{"num_hidden_layers": 12, "hidden_size": 384, "num_attention_heads": 6, "num_key_value_heads": 6, "head_dim": 64, "intermediate_size": 1536, "vocab_size": 32768, "hidden_act": "gelu", "norm": "layernorm", "norm_place": "pre", "norm_eps": 1e-05, "positions": "rope", "rope_theta": 10000.0, "rope_fraction": 0.25, "qk_norm": false, "attn_scale": 0.125, "bias": "qkv", "tie_word_embeddings": false, "parallel_block": true, "init": "normal", "init_std_qkv": 0.0207, "init_std_o": 0.00422, "init_std_up": 0.0207, "init_std_down": 0.00211, "optimizer": "muon_variant", "learning_rate": 0.0126, "lr_mult_qkv": 0.5, "lr_mult_down": 1.5, "beta1": 0.95, "lr_head": 0.00627, "max_grad_norm": 1.0, "warmup_steps": 200, "schedule": "wsd", "decay_fraction": 0.916, "decay_shape": "linear", "final_lr_fraction": 0.0, "batch_tokens": 131072, "max_seq_len": 256, "doc_mask": true, "train_tokens": 698900000, "max_steps": 5333, "dataset": "wikipedia_en"}
Each number is 500 + 40 x the weight over its row's rms, rounded and kept within 0 to 999. Layers, rows and columns count from 0. Numbers have three digits each. The size before them is the row's rms in percent of the matrix's.

# o: layer 7 attention output (transposed), 384x384, rms 0.0995, rows 41-63, columns 0-95
# v: layer 7 attention value, 384x384, rms 0.0594, rows 42-63, columns 0-95
# q: layer 7 attention query, 384x384, rms 0.0531, rows 64-110, columns 0-95
# k: layer 7 attention key, 384x384, rms 0.0533, rows 64-109, columns 0-95
o41 091:503521449555497524538533496451478501520467583466558574497530529566524408456525539511497493494561483399478487536482500447529571543505451500528460523544497501466509483504519459518549479517515473509482476557558522450482449542470438487525471533581504472480455544550483442566448543468484545470
v42 090:456494535521493428473488512517468487508544480458479483535512543534552543509511545485514534539484449479467471515485497461427460451497489448541470491502494449560482500487508449493490480485504502442493444490519513520567483482499461433539460518514473526451470425495433455505522514461477382489
o42 092:503541545541479556435482493485463488520496453542515542493560448516511528540501450511530510484575477503519477473497489557502483487506457509593531471391572461469562471546485474456509454475511514531507439485443445447566536492495437544464486556504546478521499533462474557493515514523533553524
v43 091:452477491495565537492487432543521507468521515487507502505543483482484564527473408508498460423547518537484494464529565499504547512438521511518521625509496513510442429501547527511511491543449415513522510532557466517498492552512556477583517488425518547451573522511537532434500441416467511508
o43 093:510489524511545530508478505452525474473550515452517529476471486421443549521519487565395497527521538493571499493446495482587466495473517434486522480541468514520469487507553577593433540463482488492507485495486531462515520518515530526514595495494426510482500507443470505557500474522523512470
v44 092:441531486510508516508560527438499563498600570527511609550575512508537565533463564527538460566514503548518474499570442551559477510511500470545499485521520511405511497510480505487548451503487465441514408515550428494543488484508514466526508482464467496485413528474510506529474522512491570495
o44 096:534429457434486499519590514495543498507473442485527444514476523540440474460533410460499515473444514429534554447509543494442509561494505514485495538454540505603498469580505486388462552493524510512538490514447513495444465520498510489482472478570589500539530420438518520508530546528523444528
v45 087:494550471517517500536487503526564611458467545470507485502558494569451548510527446508522411446508492434532481476505532491534528527485451485522569463504484523470517408419430458523438376458470546518466462574513506523477473486520439485462462525470507479557538436456455509485529516525581470503
o45 088:482487498462441520505523489454539514503509539504495440551558473556559448507451558528484568510562571518557484546427445522496489416501477468564452470455531480518540492591490539458510455417515496422479536489533507477494455424498547544558454478539491472452491591478480460455487438520450479461
v46 088:468511484484597513426463496482459514557484506488510474500584531544471460547489503493551428585578503468457490592473528539483527457452502508449557526401510545532524533410559407447494458436466545503540545478563502490555529478499517547529503460535527521507417554486513466521499574433430444488
o46 089:460491517449448401387528452481530539515498530509452466446519499531514493539500538508438489404499451529565553507517530542527520466480478549456464478469518476463496425519486471533563529518533509461526453465451490509510483483544513487541510490550529478456621452485454506509423487559488542470
v47 092:505480551476462465479518524495485498558510550509506544530505479520443436552442455504493485520472464502545535494516548544501434563522431540503539517463459462479436406550462516482547520573511472540504429510438477500480534497524449513440499444593513534483465563527482505504563560543530497470
o47 094:423526488549493479539495496408475447508547470598495521464502478475503486434509481496527586466528518547462501419527556455423510499504511441544435470485521504492577499507510547345557489525469511496598606533473548426507488499524552492537471453450558527428473483516566537499450459490458536464
v48 094:456534494509537478517501493519517518495527527496500514501509484404454506487467481615472438454421471499548520494479539518519508428526509530506522530471468523555544591473505561504496567478554562514455455617489429455494495546454426572449531537437529505532489487432558496562536545526527534592
o48 094:500562495450549470478451452625507411499474544527529497434522504579504524527514471488504505545513568503502479487487488551502480517498479468514387448586436511508456490495459475485514500440503438554510504445456634471507531503534476519502517484460513472481558567472507473524470526551414524493
v49 094:494565523434497484479547555431566468485516497501486553533494513505534495531582455506523456489442470521477580512564526562513450491485560443493460457574501513520528476508522568423527495531505525482458482492523523380466536456526484548428554502489538572525385477566418546528501510481495498540
o49 096:495467518569564480458481454574458469548536478442504406557534503505488463431423573494490540534512599484522484534497430552468489524442519480501483501448517442563397449545458521479437522437507488543483556468513583621469465480508545425508458510502471560502537520496522575498540504530506429497
v50 091:524473430455475500466488514514482569484497497467438427422481522525553484478514454530432444496436442528545514480514499560478512417468501519494526467547497518533475505442477434496621479561483410488545565504509509558492502464443498581494480547534465466469553505495432532503523423583570530545
o50 092:570531507509514499511504508487442504448431473541502523530596443546471509498477577558464453456552541516404492489518537468536518472496482527501474490459529467487546603541521520488413511459560518578466473481462451456552497527571535422453511499449564498521560552457508453456453521553449453493
v51 103:483505558487464489493548471425445541457495490591466490511466465494487575504524482544509445487500523534552524480421505583519529577483520443531522523472551549529554494541537515367543505548405460526487530500494537567508494371535531479552479527434534537526521481563516521467437494513496481537
o51 105:493493462541444486520426544508496499517515456496499431577530574487521505437469502498484456524490545511453479492502527496504501444483533521482526489528534503416490503379485558643530500483480557453472443502431465480441526501512515525507513430521446461497495488454459558459462522526501507540
v52 092:511481558495569431470511401572497516504497548504534517600528452434439500553470500478508533522482508433464475536492475431454471535524477515453537426432506522519501563468474503468541465508456438459517544464516486456494503552498503559466521561516450490453479459447516559512491492487482479469
o52 093:456427453447507525489567561454566564453523395477509545476547520478463483423568538495485458536474437603458585507533550484494498463487460506532450506464519525487544483465583469401481482502539540495469523465536455537508519490503534504557503531470506526420479554521453410519438450517547469515
v53 086:396542557542484457602522510466472501468536507417470492508439460476453477435483469411508503480497552494472538482515505511440541445448517480429511480462516536498536510498499473527462469525462510530503391526437495508536523474414515519506496510552533467505487547504533479550451465522504395427
o53 087:550497478473503564457455494516468503506465512531580525455560496529475444517526498519535519434551529432503480601532545570561566508504436519456459550497509502479448496443488529467513557461471514496480509522530441527479575481559484510517494489523440445456467546565488492446498479503501509534
v54 093:545533461453485503535523465535503524513547479486485508527473550499529551431460455455544481485484560533481428534512483505472481473447560470402407526444481521561452521430510500506525477501523490487517515509574509388530500446463527522569582566436501484469471505468544498531528513558495530447
o54 095:527504445546608490472451558481525447513467569495536493469467494467525522532547508487462471555554420521446524512494467522510522512514521558545487505502475511509544528540549485555484508481452529532511546509441473583469492526546502537464510475562503525504540475480480510450459533566510558456
v55 094:556509518505477471587526449516525526575491441539557465561570487550494418478509502418556496522543515468546503513506492420492450491531491520561533511423527472485582499502480452521577483547494460507398483498501478514536546531486509523485503483515513492499533469475531532500554495565468541494
o55 095:532539496468438504500541459482464410519529509462487496449404507467518472520474476532508530507466560555438560473530515490492518479463517481454588545468495449473473516550547501461490503501527532432550563507503491495454489538533467411546523522485591467486533489558510519418473524572574520495
v56 083:492514474516454444515462436455409508546551493585446445484446550529469538514532514455509471502551470490390507476468532534503514489492476473530416522528478480529506490518504552464588553500505535539466492469540494489492542473503506466557490547470461515514483526506532395448438510501493499525
o56 089:479526559487544526544451557524511500441464504479562520529545514458560533559478563614450540469496481504487505478499478460451551541503524531499508519505544462503465504444527478526531528530493534440441528520441562389496498540473583466602551459511483486528430537532438562461477497537509457525
v57 094:490457535503530481476557462444480455526509486479531483456540483488510531435462478508462441452466513573523547532493465560472516523485437495475493563453525544488479447524506438434515480495494509466470524515527500475495520560490465456555402535484505495525444527421516534550588477472459512568
o57 095:564431429535546505545533488535497460458578508552554493528519459490417495408527471518464520488534527458534474510453559454502544492555543533534465440410507434559461533550470523524512509557536453452519442529488503527543546469519496417444481474517483447497459461583502533504454481416567524531
v58 090:461519475529499505437527554553494511468501516492503503519506488518531496501443562538489545418535571530489534506560511574455470484451475494505507434545463461481519499481519520574501540536550545446454552606524455506554447556535488497540495469571500472547509495434525440485554508499490476477
o58 095:511495467452494490535530417439444404549543523489511474458448479462486504500491524483465542456478456487540480529479474530494404514518471492474489486544571568552504497534480500560421559428574498514527480480448466497462466446446488568459560529474473555532503526501492481517465502518476553523
v59 095:523465429526527547497536510548447524572467501462477560522445481464513488517467437466421468498582526433469540549514438528414537450434490556446492506556576486465517516517474420461492499430560501483549450500481550553526469429498540519472500488531466570572522467494469507547449446523501507565
o59 097:466551509486499518538456403474511497448524517504491452506489506516465514517512546524582517559468486491500500516525509461520445473505518483489505646489489559479459515511539483611532559526517571501487499478502507535513529498494481539594500594497523481408566459448560536462471540460569434467
v60 090:482467421478487490533518515484444542481559474486454525420477526495460538564522460456426474548464525498470499457460507533512555530456518425462538571438517446506495540459487468428552514452469535506477566510519523473513460486525518519523556510449552535468496478534495551489505454434516426566
o60 090:515462487483530439455552483527419467448431516478583511555552464481406419455457473530514467461513529499523486511508511562493494479451453495510426534565524425540476501456525510500561488535499461504549444446488498586485496470501455512482438502543462462521536542555453480468487445539540539550
v61 100:508478586462458470484478400415487552505438404512474550463534516518425508593476491551505522460518474482537481501536491545492565440480433459492504524454474525555546461451498493434522447555431478451492569523495460516539506500526544486529521520546543530472508437541515520547542484488508551558
o61 092:514527516456577557483530560581458456528561498555562468471552535526522548478500465508513470511511552462587418535433482441482453507514532563524512476500558515507506455530509497454540563553533537433511495467476465501471438480518407530456475446471498535556461516512428491519517518581525455470
v62 091:540471494503480448521468468495522468532442535509542538569472460512551540476522517532481482575475478494480492480518562495528534531456537502484493466493511525487479542473568451483476486465448482522486461501413481471525512463497489522480519548484451503498537477481484599496532486497540551510
o62 094:540533392529591475479504483506523509515425501556479491504526571457491478580507417531495511461566496486500524541499483510510425527536497462461547494513505455485500480509564566440431449481453520494443508526544558507614509544469549549541482481508489490499483484510454523491423469502494505451
v63 093:540467540534510517477562532461502518493535520404480418570465524465533504546552427461492524606507538414521462582617538476465575542544569517469445470439506518550519479478477493417454483445504501467474468572590428478549459540493504519491491535574488593437464545476496500493506520475521539532
o63 095:522503459437513448474442495557542510499492489516533500509527564519458475417471503523484464519468476583479600522490458531539504504448518441522485559476564542481397528564438480547511502545441489520512544571562505564517454463561568505437531476448535542459510486491475481501509466491495418550
q64 077:505505536490513504606505550437574537493473526471487490528544484546475558581602544462510529435436555524495461439563484479467482444486473457547524474509498539530507461481545494392429483524496522449513515409506608497537509456538582407439460462461541416514492515410530462522534535480435552586
k64 084:532528501485517439466451466558525496429534497477475478508473460562565477530511529498477539502487493490483582465444534538523469529491497551483502487428508521493482449498467531497549511465480516534520459463471477446456528485503431517478563578453528485502558596527485540455479483545439439524
q65 073:511469488526516523547460499501590505525519501521499424553429562478526493482467481501494464484477537449541470515491505457488467458505475404520545504510516458481511572539512475552519482463548620525511509546587514521499531521475523480503458522558521430442531538493506465515533449493582449484
k65 073:527561473503507475442526494492523470440439472476532492478561455572530611507577494488500509554532443539433451548447443512471567569519465578429467450454475590478571406522498548564451466489476485550502512508493514449451503539507559497434507526477448509416571503501552428504530486471433560439
q66 080:460564467510464483444449532548485506509526483467601489542448548457487491509411494545452449562496433469508432511478514592551474499507518534443531543573551523472521593587478465472551460458487498520475455561516491449482497524516463522450507573480486522500533473520497524489456475500512449499
k66 081:511447502467511527501549510505563562497488505517565576457535529465475547508587514489512527434561542430516486503581463437499429532511524457604469465419500473497522480490525443463471504518503556393483534536449483479535481495495590492492480447465510485522456452455462554505448515494474496506
q67 088:527508498472470455534529528510435498557478556495444502572569493579407502483537551444435499557560417469443518500525539477475532529433514542455476551466460472544408487521501511456527578507454453506512503473501486499487457521521507535489472546479556561545461559543502494489478522477507538537
k67 089:506496449482442452460522465423509527495564516491473477520506512452544511529502516524497578526445453407523540453517463582521525523515548464481431534499585492492484574507496505525572514533496494520541518542630490464458456505486420490495504497563457473534477533516580495433493472522477443475
q68 087:512526434528536522491506494390427450461562555538498462504558491508550429475546485445600489514496531475541576493505511496488490502532494471539442493534444496541601421460503483489527528483513492566556497583457529539524474541484472564452458458480501420450526520507496574515471547471451575515
k68 106:477521544443504554584536513607479518493503524487571529520527512499441479456465447417514467401532482602386536592469497481555466502479462469421557499531515536468492582553438515386529457480458489526454485421500502517514538580577521507526514487512493513603462436509446514495524475512545512521
q69 099:520526454549530498547465478464450478432493478450499495480431532401526477462463479496539430461441484653467450450419530468576427432524546497483478438567564524531616498520423537517416470480577555544473539486509575486478486526492433512470518477501468530517471501528466515555528511493471476505
k69 081:468526500562508507478476570599594556465505570523512509532484485505478493510471523460533410514505563572492540543481544485493519457547510396477544526539452423478496498563514474514467441524533456656560507500485545567513484488577475479561460438514456567517477487507503508474504537458504501471
q70 097:528484485533541437472549447574611485575468529603451456533516519535480468503535466485471507517456505454497457465555572566506494509520530531510457497406530526443476431550498450589544536437456496432518476448498456518443471476517536521472554493481474503455443446495483471488493580493414462482
k70 110:505524531560466503528446497532512497474450481426495574510547556457539553524516497518493410512510429551438528557443444491601491520449494576516509465487451545434522555484428530514503565418536537469496518455527487491487527534498452513535418499508431467577513437546572479527530475518513463566
q71 099:472562401471534391541477502463500484494486519556494474579491507434493447458481483503509450484471424524523557510509562532553442524560542496520475529488504508600534472498517450495445540484518495519489458520446508541495489508498459541424463488545449469484553565485505526497534500475441488519
k71 102:508434538508404544516514494491480525501552571419496479440505538478473517563499523536467513515432517533528455510464538530526614481487469524498523523547574420434553540529490488438465543438402459488424545540497529513449495527468451520559558495543478551523589526500455468455449527536433510525
q72 087:469572569391483391510472499519510485496555494460505511580523440442503445508499482530437519462467449558479489476480481593543472487537517497491518525479489483546428498503561455554499519510444541418511485544479489558496486438529536477465524518534497542484547611521513454509566519482397445502
k72 110:510524462443511452524500420571472502467448487474461482429519469432468439496558489441546516487544515533458472529440456498543547498561560530426492504527543563501514589445458485543558474502460437485468458467528461470496558533445557497478497502577534513550481431520471480503516466476510485525
q73 090:464525394475517498524415491434451469440564524500490419489398511424481491477411533448555491518498477484500628532513522459511485476580537488512429480482476474535520483492490476569465555453517526485483475492501528510471418574488466551419575531479474452498539510466513621546550512527509429526
k73 094:515481486588518511443430525454476468527475464503485496454509444499454462426500523530476511567517500499504573433498474486497486476469494527534500551491464536491443512493493543512608528522522544507560424503534535509522472466475554458483437456509503464474495560531631503521493496508479571517
q74 102:525558457530524457480545510547591510513486502472489470540468551469509546491597490444508475507516435500523488554469503615576491454507541504526508553510489543583509429551504482558517512475533496562513508501516514535498483449479454481521499553426523502436529510424498554525470568512481421419
k74 102:507459534566522548418463474585552485541575517446534554538537504450551459530483494558531538466538562475494486477482513463500489496499456504525412566549495520504564478506554463491543580511503493418469556481455487489545513476505553535545524540514496545574482483514495525462491479540493501551
q75 090:559447463533508525491477453518496502526512456444474537425514426484502479452486496443477549451494492534435500505553569502495532525444518506512453469472485497468533511437516436455519532560510515426488517430540530610488485553425518453478542572515493552519536542496511489553548508501488475451
k75 092:502553453434510449463461596457455525478453520427488513537538479450511553524559501486539522505551424475544559494488535571485496454477509536519462501525538539494468504543474457513517518472475467515533454505531457566495473492498446451512517480574521552526462477457541472532496422440512516592
q76 097:491507503427524556457560474472508455486465515525499528512513540432452459511495485451539489539481481415502508508527516474569419472439534466536434519466502523532507529489542478491497497426512487532573495570539427476538515488488461540513438448582504450549495511489485506548539527452511569502
k76 098:469495480488492504434555469542482487539506502567489568484551558579493490432519474487542515487473535552479496487471460599512479523453464509508442479495543544467474515543448474539545550562472499503465461489506525523489519476549507452479508468518488533571423525430393508477480551451539484493
q77 092:564532520465548545517481467472489514497572538498443467483499483464514484505458437478444474439496569505479582503543429458495442484543520492472516572487497532452484525431581525407443471518492458503543518534485501491471478475523500479472506515487464436501506511542496492495489453472559505451
k77 093:462547474465516479437570503430510518600416490502490423455433523510601521518525513489440443458456416492507522482551461464564530524500460512508467528553496526572539488507479520518474542488521553494500509469601471492529521493493507477555461487491454520511515469507469573500526596489440415538
q78 103:474508424446402450519494514531448549478452521538460545571439465537467526524488462484515468485494605459472563446457495539562552473564471558528544555490461541534517586517531506469436473555514447484527501425537476504535525525490446511532487529486474496572555498523528538420505436521470502443
k78 101:489501507520496463493589518559493608466446440552518489587503542480497468528468504482474463522481476566440526506484494478525483455520445467560492520456435462498547523486503531507470493563483505484527474468633430464520491479528519556462494436516443482513584509478516447515545427504552514454
q79 091:420431510523541444557464470566464490433433537536498518509440484413566441469471442510469527531535448449553530469467480484520487532430582513506556500494563497565523483512494470440455581549526518471535486577545527551484532421490521476538494517528462598504482571527489513448481484517530522499
k79 094:407555478482513564531470464500567534506498525458468476551557421514602492532495530515485431503479491559440446477323424485479448461519539513485540473462465409570505462500461601584496522564541515457509563566424487462466452528524450493493486519480467524523588544477513496530479502528508481535
q80 097:534489492554465408498472513555485461497486487425501512513518483485584475439505470429536448501538533459564453488497445508499490550545485535502517480498444533522499536507476557509488532555465474573553449474445481556541552518494505468534567447527519504474506496563516483554417534531462533506
k80 096:501525508546490554447454493521518489440522448542483508507471527498529531514441539453477505489442571567494455504475544535548525469520475489541544496516510501457504466481508435499538445491527465556509469537519494485531502451473542510568583519457512524475432459482441499492498495434449400489
q81 099:450485494517424522483527545482556459477527497540552491498540569497435564494555470526558536431525482524458529519466485484511470520483472516527429541543556517520460418485514573480495523462517483469548503434463582444531552453527531489536498480485454558560509533506511411517571509473449529456
k81 094:540541521501513521548486504445486528529547530508540440485428482460534504520452524526463479521466490530517527520541492440441489488487470560508542493480486438491466460479423484505462519521612475436547487554440451550518490435503449534506486508528507474522575565461511512540525487543528507510
q82 093:502516503506520555554489518518505491509487545463522492459453550504525445461489579480564527454420434529508501487517500496471570461535487468500450511561507573515422509526494539369471523497491471503423600491512519545523488518540502529485482507556590491534568471494429538485453494472544556537
k82 101:502571495491489418555490441436500515590504464560550504554538512539539536521509431461496512476555465555511471438483543516528488566422517529513494528470499538529451505505475488590420537546529535494503528504479487434557439436467466504536470459501479513493507471444523407443444479512456482554
q83 094:472610554478479464477530486481525497464510522485503472434482539533464494460422455502531403581527409503505521513488564529376512537527600499468501483524465534492505473525500500541501440488487492509449551494476563395543438470525469467486448478444523578540471516518528480495498467472480574499
k83 096:520468568513484551504497504515492496458440523567468515510525562457441514474483439534529513506453562523444522418523492481553492481526499474532548466600389505519554514572508466488410527487527544552526529456441518532504448602480461503521481518502500558467492480537527469463510443483542544453
q84 098:454527507475585512527496525374495484492507551467532470474566496422556454482481506464443495461484511466500514417498483530487538452512456401544525495515533432457510446518625485568521468410529458537523455495519527523583454477480534551495531462421551504497504522441484459512544415507555521476
k84 102:511536515544526439522532533572572481468507472531563551496495502502523456509440496506520490477487515535556583507450427509516521463600514524511512389463488497464513554516459549459506496483484539495463463469534471499499538541487569527458510435470463551467460510459497533560482515482495517466
q85 095:512498532500477461525476464508510401587552531471515531471467469459537543507465507492482578486477457492526442442461565514520465484595628488465506505576575544547453497509531511455503473490515477463531544507520503419476468430459458453521498553425518456510558444488468598523474524532445480473
k85 100:529484507507498550476481487510513436449479460431525519556460410537461521450501463472454480500451473580485519497446517465476552463467496553459498496449473503437555526461491427480461546536487449534570419486464547541517535407409548474538497484503534505562505590412479568552495551526409417444
q86 097:461485470577472501473501488491523466502549446521475467526571405487513476441522510561451468504537488490494473479452499508454560463452557546500494515533535521533521519460527563455452502424483521490455484468493474533494467426540517448503475484519528454562496506544407539526499535515450372454
k86 093:497495450535424519509560456527502523478476459529467510545453497510471558495512521510525515454537527527472453525432532586580529551539535457478599460531490471486524509497476491529537559585512511525542516534537514494558588492512490567540396557449549485544505442547495470465472507539435477460
q87 097:535512387520480451513531589461613584483557492545479526528523526529461458493441480504525433480480512520462482501483571473438437574410533428512557481543551487541624462537581488489529457539476419480522425529466541488449448522498524430566518467547399493474521450513537489491525509516441552488
k87 099:425530545463472484456466522490558492505460527427552524512465456485501488452492549486572556554396499526522558535475509599522555491458555498503515468570473422558540465514502473545544507533485500474511468470541554553508498537510506487469515522551437455488478484527478532510424487468551425485
q88 095:549492523511567486507523592488456484433469466568450508460536534528498396479546554474469484431479551531474474559484600458519471503463475493528526437454517507483468514550485551534459520491483501451564446437435529441516510511444536510528438463442566505482525494462488474550478506463563488421
k88 101:507451426441441478490497536456521550531520509592520510487468488548528522489517441503489522505546463477428558511511487483487485485527506423521499541511540507496535424456484462523456457439479515543492496501504559526464513555534486502498530492526474538519519550525554445505472515499490483494
q89 099:528519444527582500543506410508493491545490482535519402504477565433489509453479544424593486469519540553526551577382501550550503499544443574539406463621430494492531507529494572531429497434497484505508528436474469464549524478503470605528444467507502411572530503496472569414527573502583488516
k89 099:519475585548566512538517562474496461423548485435567475506513516463394555459536452430529490448516447514489506473510457485491504424455423453475476433506472521491452503480497468552450472548499502493458476431499462510547529511576530517446508460452496556443545420518501482512540438453517449501
q90 096:500535476518462506438504479409470456439463431479483467457480492475449573498500519490458565523426490538540450463500512477523538528476524524521450456484495520468526527487537462506518457465595516472521514558544503520515539484547508487557514442458450464461496527511541498482493490535486443579
k90 095:462518482517488500476406580502513538456449485485437526496449524481552472469530534502544527468510564484497484534484561526508459495464473481476448536547464473466501529536556450595456521497508558478446534484439467530446500508532515518496519523513533536505531528425600550487508533528398534471
q91 094:547605481444574559551500566509508536541561514534499428523534511455500505497428535452475572497441446525552610490482510506459454494536511549551607506469544537508507524484559459480531542385524596469558518457506479457440461441508462526458523485418486518547463430569502514432545472509408437470
k91 096:561491487485543471548500472440505517520506535466477492555483549514478488553494478485494546437473535506474523446495490526525559579505465520466446553435453522501458467464465528383485484463505509496518496486517502444545531499467534485500532589585511509548505512449485532499537459576547444449
q92 099:441489538489528454491505457452525585464525571556441447498525467465511517488481555522522501471444512556549509527469470591497490520496485464544437457491492532527413549530501497460520489505550436505497475513523522497492496525449531550533488519593491350464510536562502593580485517509504468531
k92 102:524497476478497475485481499525498501533543545571525505509501450547549505530485464488485523441466505524548447485581466476506479513422553458489508570585462545520507563389522513357463515501482512502530509584457527496490486456517471463512494489414434484522437549569463585510469546510483399517
q93 100:528555506554599435463520536499494526516488523505490494524525505527435489472530480453520593455523501487490576489555481489448491516552513538475514515511534484543523544511523518385499549514608466494519419506477589549498400455507534483444478484521512502473545509487450496480475507476507525517
k93 099:526491503486519499494510514430504598492530505470528452514484545542489500492414542489501435470514461440456486530532487503568526514511581529458535482501464496431515461540501480513517400501498512494548528515494440504518478422521511463479475482442516567538469535477491507456556519451508503523
q94 093:496495560467485485422458494599596505535527539472487472539454488510475506529588555484413449570483509490515469465485458478434494538537493442474484545486476526519459494412539540531504547441497488517500492484459443485541457563526559500523582499601516409446491367437510555500502507462547420507
k94 091:525543549505485494556522456530494521467504550427579522515541494535473485474503492560437439498510496481484530482436506497513471571524438520532475516467540459564498438539542515495572564484542554400553510447506526500505481488516532455497489499478524498533526519557516516463524568471515511496
q95 096:479545513495521518467526432518489443520544481441537496490486510546422603465445505503435573468538560482497500487469496556461513521487544501519514492474477515505426463514458546431484520522528523486475519507549552462502508448543540500454499443561522482461526482526528482502547509497522563458
k95 100:498471494546454446484437515516532478496478479544499523402474480451519522528568497521525499491499520474511494494392495439479468502537500529528515531501488487464517543493476436546420526454485376476473535527446513496491530550547576477583489530460437540534551457573481519619496453524544472493
q96 094:472551495565534440465452462595532492459497506457485541490557482493524498559472455469473473474552473523537486460513551545525497498525563546468543476549467518523566487511481571498485490468492477551522468492498534550558441509546552562416420530469488483545461560491450552543529484575489467525
k96 096:478486525441476457510529468547535440503543471421458489556489433485495518433501528445497472510582456427549439474433576533547502531528564564499556496456444553507495586517574542568513460433480510483449527499538509530414486473527511482516579501595549514464514513462558489450582483544563467446
q97 098:483516481510442513496474443478545444431481471445531536457457461509460518525524527468543477499539528423519504524496493484528531494560436494495520486571446482444548514516488479541525533462462485476459461429493494499465447488556450498588518495502547513467501470501469512507477470522483485533
k97 098:499573522506445459522515527455532515525449472521541527510447497471486516490490474487472533508451542469568501473482541510521462503548486496446450420571505504604484463492478508511496491506501475494423477479578524537526564482526513546607510507439495462599506491459534478517573456465491539518
q98 095:523439509569467517520517402543449524519512518482441489447543531524453522520471403440427572522538546535492511525479475482481499525456495501504553533517459480480493547531499481520493489498538539492544595464531497540492492562519543526488428542503475480471527515585527468408552495560514522548
k98 095:526561490438543504463424492535496530430445532462448493551494443427529477530496473494481473498532531490535463488502470502503557453479443521402427461525487501522489541489453468502457560430486490457471517467529519554446516524513492532544486439569487525498508503471467517521453521501560460465
q99 093:530564492507504460487500473471492479516427527483534540507469552505466516519521523480488525484442506544498460445453457533481547516489425574490487486531459533505534508473556521480455446470587556530495447541581514460494532580428437496518526542508500487567471512428481557560614565481491556428
k99 098:610525477545584526511508540519490522445489425549500564514514471447496571515560484546488531461440512505501435509506539459515567580493471564513522460472537465561494490481491461479542556479524514467508459480482530482457548514514523475448508519496588470502478431505509556505582399533593432480
q100 101:463483498483538520449503426486434498535535506560533383506554477478526450513483537478513493535554548494476448472446518439474531552532471566536482404510513436487457515500442395511567560451574503453415562399489486449462536487436540501482502502514470498486524548490543472446529463472480466515
k100 101:441465476498524553502426533462493501461443510510382520523504437516459503520544517487517553503522479518533604527488547473449493444504487522501509554576509476492505408504440554515502483483590557510490512485474613492481533516505498531456448484478504474537443408566484487483371486512508418476
q101 103:533481453542433525458514516506482490517514517554510565523526482542510514514499533468550512484514526527496480549548443497513492475514584484553530563580493486468525449443549416479580549539469556596524490520482507485505482436554511496508473548506496582427506534486561555525482522515497510490
k101 102:522445494541555536477496429489451489490466532493450477489496504507537475485423541515572514489506572566435454434469535510484469497445485571476492464498520519539550510518481508507481492438638483467496526525541574512454547498510523447518490486485519419491514462390569507500545513468441474555
q102 101:503460566436419494549459561447516428477485514473550557498467500472567501460477496519452493541528508507497539472533463544541527519448419479494468500408480476502521476551510513402534564471499435508461537502493451558473489501578505502505462519541513489556485515444431502466483497498430522469
k102 105:497564508537476476539531506481520559517493561503477516511470535472444478457505448546539380423458509515534524471451556551519548560552513463473511492498489477512477574517496534462584479517531464465469471533515493474419479528500460508481531529534507574575507476516537503426512488528423541554
q103 098:487501492517471488470503466511453420492579503495520527480522534529526469460484498595528480464530462450541479503524506503510459554476509557494596526489489451618525500490502478550543442465493507464511529503431432506512523516542420428422464517436518483469515508553517598514507454529586453508
k103 095:513441416422555516468528558513512493442493510486495500478471508434489400554529489503516544514496518503519538478600473527515445551481489536474509503524487465499496533478509473465545512510524508502560462455507475494580535474481493408475494586468507522472424455505507513447498574520482473498
q104 096:519519507549509538477415464554447468453505515446424516515531496524483472593543504556529522424427512526501517533534561461440467488547487542549453394491452451494535506553460528392471570481474515470491572536472477510425421564508480526534540459465541466526487498581516505547481530497525516401
k104 100:539526530498407501550502527462463536522445527576493528501512430505431468514515475480456482469456535522528447500535549472461470522501489436472547564452505466544535584530442508463472507527506502537454459471531527532498455489545527535508519556534451542460472547471460447554517464431446529501
q105 096:512442480485499496526475469510495414492374469510429511552479487502530634409441523468468490514495438521490510494490555471542496472393526503577463518455494500485459425531450465491477510470486460516533518523503505539483500513522453493472399503459509512452517453463606473548526490517482457514
k105 099:490436536484430581474515458493577551484554517534564571501545468479551528448546490491512478496473494576436473470517510553458506554493556564473591492469534479477572423555531536471455526494430533486500484488473505473522498559491530573532496497537477545482441482562559490474538494501481532483
q106 097:519464520572506500505520505481491532452510508447521465429488491521490507511534434524486485434528463487537445475472505425503468479402430518542479493515498538455520480494482443494505516520568512503472520554461447450519580544514483435549528497458480503469506445514482624476517513532494519528
k106 097:541475421466535468467452483495525433559447499492511532442526411484468480491425556544460534494504507455546444456494592553523465476472501461554440487513476539527463476479560523621467488465508558518508491499428502502489481464512525577489438547498596515513511457475508517534431450507530513478
q107 106:511527491554524489501513557543524539536561525501543571392500497452513499467507549493463495593508574466490470490484475582548499594543418563540491580470524462483448469475442581500525555505583517449469471401599565394455507461518488525420470479509509512536483470496500478556484483477399588506
k107 102:504566511533488497457447519575553499468471500481482525467496580511501486424491509513406489493501507454503459492505475479533534472397510536525488502515525470497628511496497482519506499572507469555540477560526487531397528563494476555444561472532460532484547441503491484526496517482536499533
q108 100:441486470494535516448496512446485451472474486476494507493427532566504513512510448507463571483522514531515493472516443487525451509489510558507512417504511526453529443544430524479566512485491539425493532533450485496467453462532452495549458539540520480490562488489486506526427555484474499634
k108 100:537587505564487435500534446509490589437580491466483535519515507540510561524522493438462490528463481466477491489471505567495556487549499488457492565530422541540575548493509461434506535426459492556506495529486548483494497491484574544499535490483472556456477487544481555471486417432434440514
q109 094:486461502544485470437464562537464482468512547495529474529515542500467575513452571464490509459508558559521541476537492462468536556527518478476543506604457434433549514609514515589514479488521508536553486507490517556472513596449474504483561462487421537467540441505543488517487527502496555485
k109 096:438458491529450513494480488552527483462565518471536402524521516524425574481473455480535473503385523479477536506488518523516375480542470516459492524471524490504486538516485528475442510511528503512489512446434539475554475457494492561524548501497534422502486555555555520505475460480498526464
q110 094:582482561430465505494548489479513491513467591555476493469598536544529556522508456475459470541488477465521529558491482513418529579529551588557451493530507487503508424540585500548533470548481493486528513510454465445538472570508504405509511387505481486448480460494486501437393580486489557402